Part of a small language model's weights: no biases in attention or MLP.
Each number is 500 + 40 x the weight over its row's rms, rounded and kept within 0 to 999. Layers, rows and columns count from 0. Numbers have three digits each. The size before them is the row's rms in percent of the matrix's.

# q: layer 2 attention query, 192x192, rms 0.154, rows 0-46, columns 64-127
# k: layer 2 attention key, 192x192, rms 0.141, rows 0-45, columns 64-127
q0 086:490470535446549462535368495468489499354539456495498529528484468459622481494511479516495528509487481506564528486512538541531463491447480451493547487506455543486396508531502427516497455466431497
k0 089:497560550554493478489460466510491506489514501451471462484524514503500479530515477447531493426512512488456466551476523524551483535496501478510562507528482500431412545513489546557543472526514548
q1 081:487463473399504549450601484523477515575495482554575550460516519574460533515553507583534494523482485523444472475499443459456534473478460497512413524489524467529648524509465527481491497506530512
k1 081:460498508552494549508417568515487487396495510547517541478494462518519456485458478510489561521476536470477486492507512551539514508458548424472618493523485495464448505502508539577540510526446544
q2 097:457487501503496549445580460509485529514485493577507539470495487600375548520508472538514548511443518498377445489497447505451571497492474462524484515465537490579586524509440590494498497533523503
k2 070:472465495423563510478523453479469542479553459508552525521498536479536489486537489572562561524504482523516508478487470531525484493460420444499436495477526537564518533577474435477388435510481462
q3 063:464594516506556400467460498483507544442471489532436505535447420502552436445482477495484598429494529549489480485441527552529503508549528485499530468502432512526522489473511513526509476548430513
k3 119:523478533407542476500493540542473477503485441474540477494495530439495442463469521502448497585497471523528524453517520434462409413512530537488470493490490553516515454506498470564434496484487535
q4 113:448483443552502549422522474486476471466493523557515515502475513565464516522500435546547574423465563468440455537466437541455553507478468500523488502477541448575573546505466559434545465542507440
k4 131:551481494389535469492503477470443515515513454465547488505475536451520479460492485551484518549500469530552521475477465488512428461471508521489427497504515524490534527528490452514394485466478537
q5 069:502421481521498521438579461518515536547505541536572511501549495563396582504479503586461491445495485490440457539523462497458507465518527525500505446513526470517534479531489553460450522518541522
k5 083:480544469580532564492521563577563480522499517542558560461544533497483483484496522484546495538470539468466492545523505523461596522500492492475487556509504449572495448453497531484527537479469476
q6 082:549501523423462501522651487499509536675480530474521447499489496503413552523535542501498426511477461536460501522527485454473512438535498616471393517513501496518614505472495530510494522492545495
k6 080:474489490551490551473505532506510502474479494594526536521528485594475543502528473522554509505470491482466469478498501470429550576484468489542567559472502470518506508491475544499578480528542483
q7 066:511537483508507428558375541506521500477479469351470495537524478408541469463457469409493504472510552508571545508493549516533432498530506504489504455536443523438397501471568436548540460517499547
k7 077:494457491365497462506537517476445508497576464480532497535471499485505502427501482491491482480516492527521498453503461468500396439490500544510441412507501571446530501506497490537402530505515518
q8 114:498501527481540447510349515485475507351514456476480513516497489427590441468482473497488544527531479501560519479493523554562461526470512413480579473525479523423399483521514453564474501498450532
k8 063:546547515582477460521467545556515474496510521447484488482559477467473503535511509437442462505507475491509511506530517496520495429519576528456567516531461518512428440452515485509543519508506549
q9 079:465508520532506453548351511520507484399492470442439471560494496412584486477458504451489507467565503489556517509487566543550453548492520431510594469507461544440341495502529449537497496479456509
k9 085:539497546393520459508521498545508517550500482455489483465498527450491467496475568455476488580462465543523555461529522472531493485520521537447438454514471501485535462482561454512401475503494522
q10 164:494503535429511485447382529493431519364497427480485498510509462463492493471485442460462531511516474490499485461529520528550467488485518415493577491527464517432445473505497493546501540568490534
k10 056:556466491498506490496473482590490556505556503514570455513498540505490471486474559533529496491467547463449536457493584425495439553535521508506534490507442566467466499514540512554418497478514663
q11 090:448506482512501546421530487508444497484488489557534529448510480600347515522483447555507572507459504491414429467514478511490553531455515455510532506490515470525599506497476546502524509571541497
k11 079:439491469543476561483492421476523506480467463585574511519516505521551533469470498596548537429499461492512490469527487574463572505485456466507501564491519487552483583579475519465485452481499410
q12 108:542535523487485445513416530519477499421470432440451506500474426452549485454494502427472520534522482500542499468508563511538459515516543451508564509548443541429420460500532458571505547521508562
k12 059:503462509636490477578485508555503549492554512500507513507493449547468498529441584486435494507472554491472552480481586440494508507547582533516517509511455548475484474495489534480451557499508586
q13 108:525517532463485428598494509501532528562502525423462453513532500445551490492505551446464416526510458536549555522526555444555451504535526528479490479521461514437435495463535460548478484456502541
k13 107:499488556606455539488501537518510476498523514535479491487496487533445540514515488445497490459513514434456457514509534499451523587526495501486586491521472508513486513439540553517549488555496457
q14 117:470503495441495541401481517486432533410511439553525544469503475532415486467470452561478592528486501504456453432520465532506533490467524428500507501491517491520558499536484532524480509551495514
k14 063:505422512542534442499394502553511476426484403495508503496471477492541417493483521509511533526524518465529525462464567473517447525506478469417540527492450572473453495507499465541471446475496527
q15 096:573542489468464444589498524512507503573516475368480449535475485446526491469506560420447435531517471514526518522527526434493473475546500551502444530516518521460450463493550415538501536482512530
k15 086:482456498636515505525487458500480493494597548533463510499518471580471513546500485492503464447479537483463493525474532477467496553497463528527543508529462539457525533494473482416583517503533544
q16 069:502555491540452479500606518517530504628484593474472439483461495554414566501527509459527476460474480512454438513503530511488536505563510565522467483518490458516600518474525544509503516525550473
k16 070:490409565473511518466522466526495509541424501524583498543499578523526512455477540521527533562483436520475543478481506480473515444470498502471479526524529539499559502506514530509376478486478503
q17 089:557485507436462506536657492508542539668496517469476449474485515523453534521564552481494412533514511552482516512528495427459505477555493630507402511506523504528602487493525504517507499477545495
k17 074:509454506495448536490495487574510518496530490548527511441480475597418539543479506526485521526422484479418483494503530488503510516503483505463517571479512487529569465517433528518507502590511522
q18 098:465484463532515568423543476504456495500515505560545558475501517583379497502487476540512534492462543502400450501525443496447549500483489462546492527473537470549552535502470589459522519533549491
k18 080:518506467375535498480521481492448524509572447498501502501518528460528538536594493540539523525511546534567486498501440517497497432495457480569410491444567491568501538524466444470440503481492472
q19 112:499499481540455525483645483525507503634494551528511478471517528572374519531511519518506469494477510484428476535506470463462543499526502575507445512474533487559609511479494558459511500519548496
k19 071:487445438438547542474537505458495497526501485593521546496464521511506504466513503572544521524474539522540460477491465505460519464503408479504467518451554480559554489563471454430479477506524382
q20 092:548490520518454457541526544544525541519505491417472472484536457468446515474496550442432434541540465485521539482545563478514448496552534497488524481544507523421469449491546461556486557519535599
k20 140:451505446634485511512534487517561475508512544560490534474524456576487491569465516460570489443470555472441457526516535481458564566536504492470535518502486474546489500487489546465575530545512472
q21 079:526495492410477553467662494523533514622512511514526476455481534539460525521554542530525433491499471549468528506509472436465546453506482580481390544490557473537624526507475528484475506520540485
k21 076:456508536538490526475472499470469471427492529558474562491543483523488505532500446508458575513478482486464466522495502543518509512452589451505576482515511455454482476504471518478580551525476548
q22 087:471546543439552457519356491510483515407504428507486538491539463483577427481476489492487577487534512505555559448462483523561468544437518432476532516500465536476396515486514457541509457477429529
k22 071:553556549412480468513455523554471481461567409451538491501431443455520456498478540476476467535533463511524535450538514482482446451515567544450527539495464576458471506491570495608445480518500530
q23 082:531495500428474532494638496511519528633515535541548479473494521570425543520564535551506439512442481546475488493513459455455530474517489589516391539479559505554636479501465504491507496482569476
k23 074:461524492623453580473441513517506457417516495573524552464471482553481486515486477504534543513452524440416486516494500546516525557487502442546601485507498439446478492533488570545521469542499497
q24 089:503523450545466541460579477523468489574482529515519495462520499571336525531486506504541483514457516478371446516510464489430562508538525534526467521485547467531604538477466559505543553537578502
k24 083:457453454431514536506532448506505505519561488550553518546552498537515497506503503553549528503486531502542528458492472472455510459493448499564428488504561523530553551539463511461352508499535502
q25 104:478454455547494572415577482501484465528522553540519529486468499601442508512484479560547579454473535472481450490464445539439515518466481518512488527470576461576603515519454515445526499539494469
k25 089:489484492414477453482516471449478496499503487475510486502477458454572445468504491517554510473536473531533493514478441487533464441467501487506436503515563459531540532558493447500500501464517504
q26 140:563487480550461497584590481519569506626485571445501439507517534500532510531528563452507405486489510504541538567490524441460474480559489622495459520502495506516493521462531473461507471466532503
k26 065:473546454494453538428600497428471491572479542484486503484517482520406565479533500541436474462500483505448456478516462473470522480511507533480443491459539431526614488457434555491550548533533449
q27 166:499550557395509447514360513499472527453494444421472484505500466433534448467501494474469525498525480524516519457505533517589440508475522471489534512518458540412418473523539484576488497504463548
k27 086:503501530557473489537495515527530516464454492506513494497500515553541545494523469471458474512519486483476513489532512467484539499522531525449549549503477472511440468524465510492565467530529502
q28 064:533444492559511533485545500492500472500551515462543534509590531562442517506503502522482446479507507466527508500511534446435481526518483549403534488481543472460546490465489489399488512522500457
k28 096:479573443616511551470498501438528472519451567508499505494530491520475493503442501490521509382478467444461460530519494557469512518509517470545542496477478459550485531473491586484538497521528447
q29 091:487498461510499529421572492502441505529506494571557514439487519561378525526493478568501519495448504510430450486522441499446557466490497489526463523492563467593609515485471560463497510531540487
k29 074:499487532390516452523538444540462511493562449518494499530484509467523493474559505533541520572533516550552530465450441444496452429474465511545410521474553533530501512542525464511434496475523570
q30 066:513432507527538507516445491467525446514501474518503479538484554481678446486486501547531538490472519470577542541468467507503523499457446516465476534473504518524468521505509483486457448417446473
k30 079:546512471463508434482477542397480485514423466428421510503482434404509481487476466499463474461563476524533487552487453539572473513446517527471532401514499460448450488490495447529558533485533469
q31 095:532538561407489452492388503484451508462490420384506489509546489426497490476512492474478444497540480524562496451503478480580455460471514514486530531525516550423429457495520428544504500495489567
k31 078:461521503487483453512474492534509530468522511507556512524492523550486472460498522520577474533518509575482543485526583442500470485548491525563514520501471462468513547565496529522442429514509554
q32 102:504478524432550469541376517516492488410517427464498507550481497425646456477487479488480527534517486532583528476502524511549447503467476427492518507507467541437373475538531435544451485458461522
k32 085:536543540562478451530482539526520525482525510428447484464511464467501482506498489415448477491523511491492485515474563507581509530541502524454554484509477495484443447480519485523615519505487542
q33 130:543513498565482473615533505502563475610488554441478443544494542494582534531521578463522427482526510487548545560487528467480479505554490586504477486501475514514441517488535464483522470442519472
k33 052:519551492542500497493591525467451506609506578468453481467537505513463533508502484480447453471481478547444431530533446554492526512557511519538483511488514451501539485446428525468530563527483482
q34 089:552503494433449517508664486526546530655522527458498431489515537529491536520562539492508398516488473560470528513499501450457522457547511605510386513516543496505597500495508489495492519491531497
k34 070:507513548512509564478549480519467465448519537568528582451493522547429562551518476508480537500429473455433482505553460499488565447485517500497548504452500426503547447479439535476534554547514521
q35 106:460460489442519557390524487500443547442511470583552542447504464556395503482499430577505562535458497516429473464523452520483538475450492440509489523493546484517573506532473544500469535556515501
k35 099:448492533547515504500367516485496464398530443536495573516492460485548431499464466511524592508490508493529530478475525536559462480443512420487588469538457539458394502547504506545487482487455511
q36 097:450488489512508576410508485491436494468509505580548543464532506605427494509484457562534553490442511475430468495514443521462556513463470478518521507477537482563571516513460581446512503528499497
k36 069:521520485396536495480521470468486503473466459482514488507521573412545504524549450565512549479545453540570498513493417506519486377477468450566435553467588453540482551560468474490466491487535467
q37 094:461493510528547521481360517483474465350528451537502577516503480475558466470432433515507596488500525463533493490501473558524513530442453374501579487485492508482390515543495484514485508490460502
k37 092:527552485474544425524453514476524538461492454439453461522510475423598426511495504451495511507562517525589513506447553508574450521493518489485499429519512529474445467541553402511492494440488492
q38 082:495430499562510568465581480497476472524508478595581518501583541570421530484476509548470462536482502446532527515479483476458480469491469525480492503529536481554536504466514484423467510518505501
k38 097:480587459588493556473503563454499446489467543538458562509560443490477486521476493493531496393544545480478450539484475521449510542513491479566519506487511476494465441469512570476571537496531452
q39 097:595526469509472463602543497501544511604500529403465439532506521442526515524516563434483396491522508502522522550497515462487460486549508598479468506521473500476464485444527468499489497455501495
k39 075:504434499457421517482614457540479516602538558488541446493518534539385560520542550528465434500489449466453496484568489445419497467531465615505458509483512476509634512434490495463482530507545547
q40 066:531442504589550580518569486555590491529499513599532516534524544598546484481546502565505495520488482483551561517483494496393546521497489502440487502487505471560542532479485501462416468455485409
k40 103:522578463602443503458490518414513455517439545492420521465496425482474523547484495522459516391504492482469440546522505566505508482454504467504540461491502438476474485429490502512576496537517441
q41 072:455406516507548522451478501451474460450505491613553535496517527484601485518424429576554554463511552492560477513468427500503541489435476427501519523476509515533489528514503484471486464487449460
k41 108:534502530363481489505482577514479498494479448452500516488479491390515464464466498484529516558527466523558504501450491503555460482466515487492453427496532483482491448475516455533455499474492531
q42 117:552502482574477469577597495525562508644491567470474450533504537486527510500527557458485405490498517502526524574498531447474479479569500616503446488505505494505499510473532488460539476467522498
k42 047:503512446559491496484614519439480449570471529491427562494444517518441547557482449539453474500487531496486463508495515525483507456469427509539448514448459457537588446486451468441553469497501421
q43 066:468500523602497535503494460551507527407519547545545520477526479580437560512491484550525588464465492475426506533510496515501532538455526461488541469517507459498543548515471603481468543558504532
k43 080:484508482565480536455488509496546458555491517524521540449518501484492538559520519519488545506523502473468495514546472545467579494498492462504531507506561497495469469468528562487502538520527466
q44 081:542508485424476540466648491499526513634517519509542488462472529544443534517538510548511444518458483533442497510524456448454544452503461590497380521473538492525634526503451531480488508512526480
k44 076:446479502526483521433476532488472479431509478551488548497516451526499469510503434508458552500476504466461486489495510542516492515437536449530579482505524475481459486533461511544590525560499561
q45 081:503500482444492528424605467489486549561510475562526522428486513560378532519523502582505501528447485508426476484513447469483557492504484497509432528483535480557628506508456557504481514531536479
k45 051:468471539567491507521461459594481464377521431553559530513519504539534459579507510496534582561460527422483543498524574520496474479503523429501560554498467529510492498493459447503513504468542523
q46 080:515464507407487535470611505528528534602510510520571490479508544546483527502562518530516439523453477542485510521514455441442536466503468563518389526483555482550616509535455521472478510498529506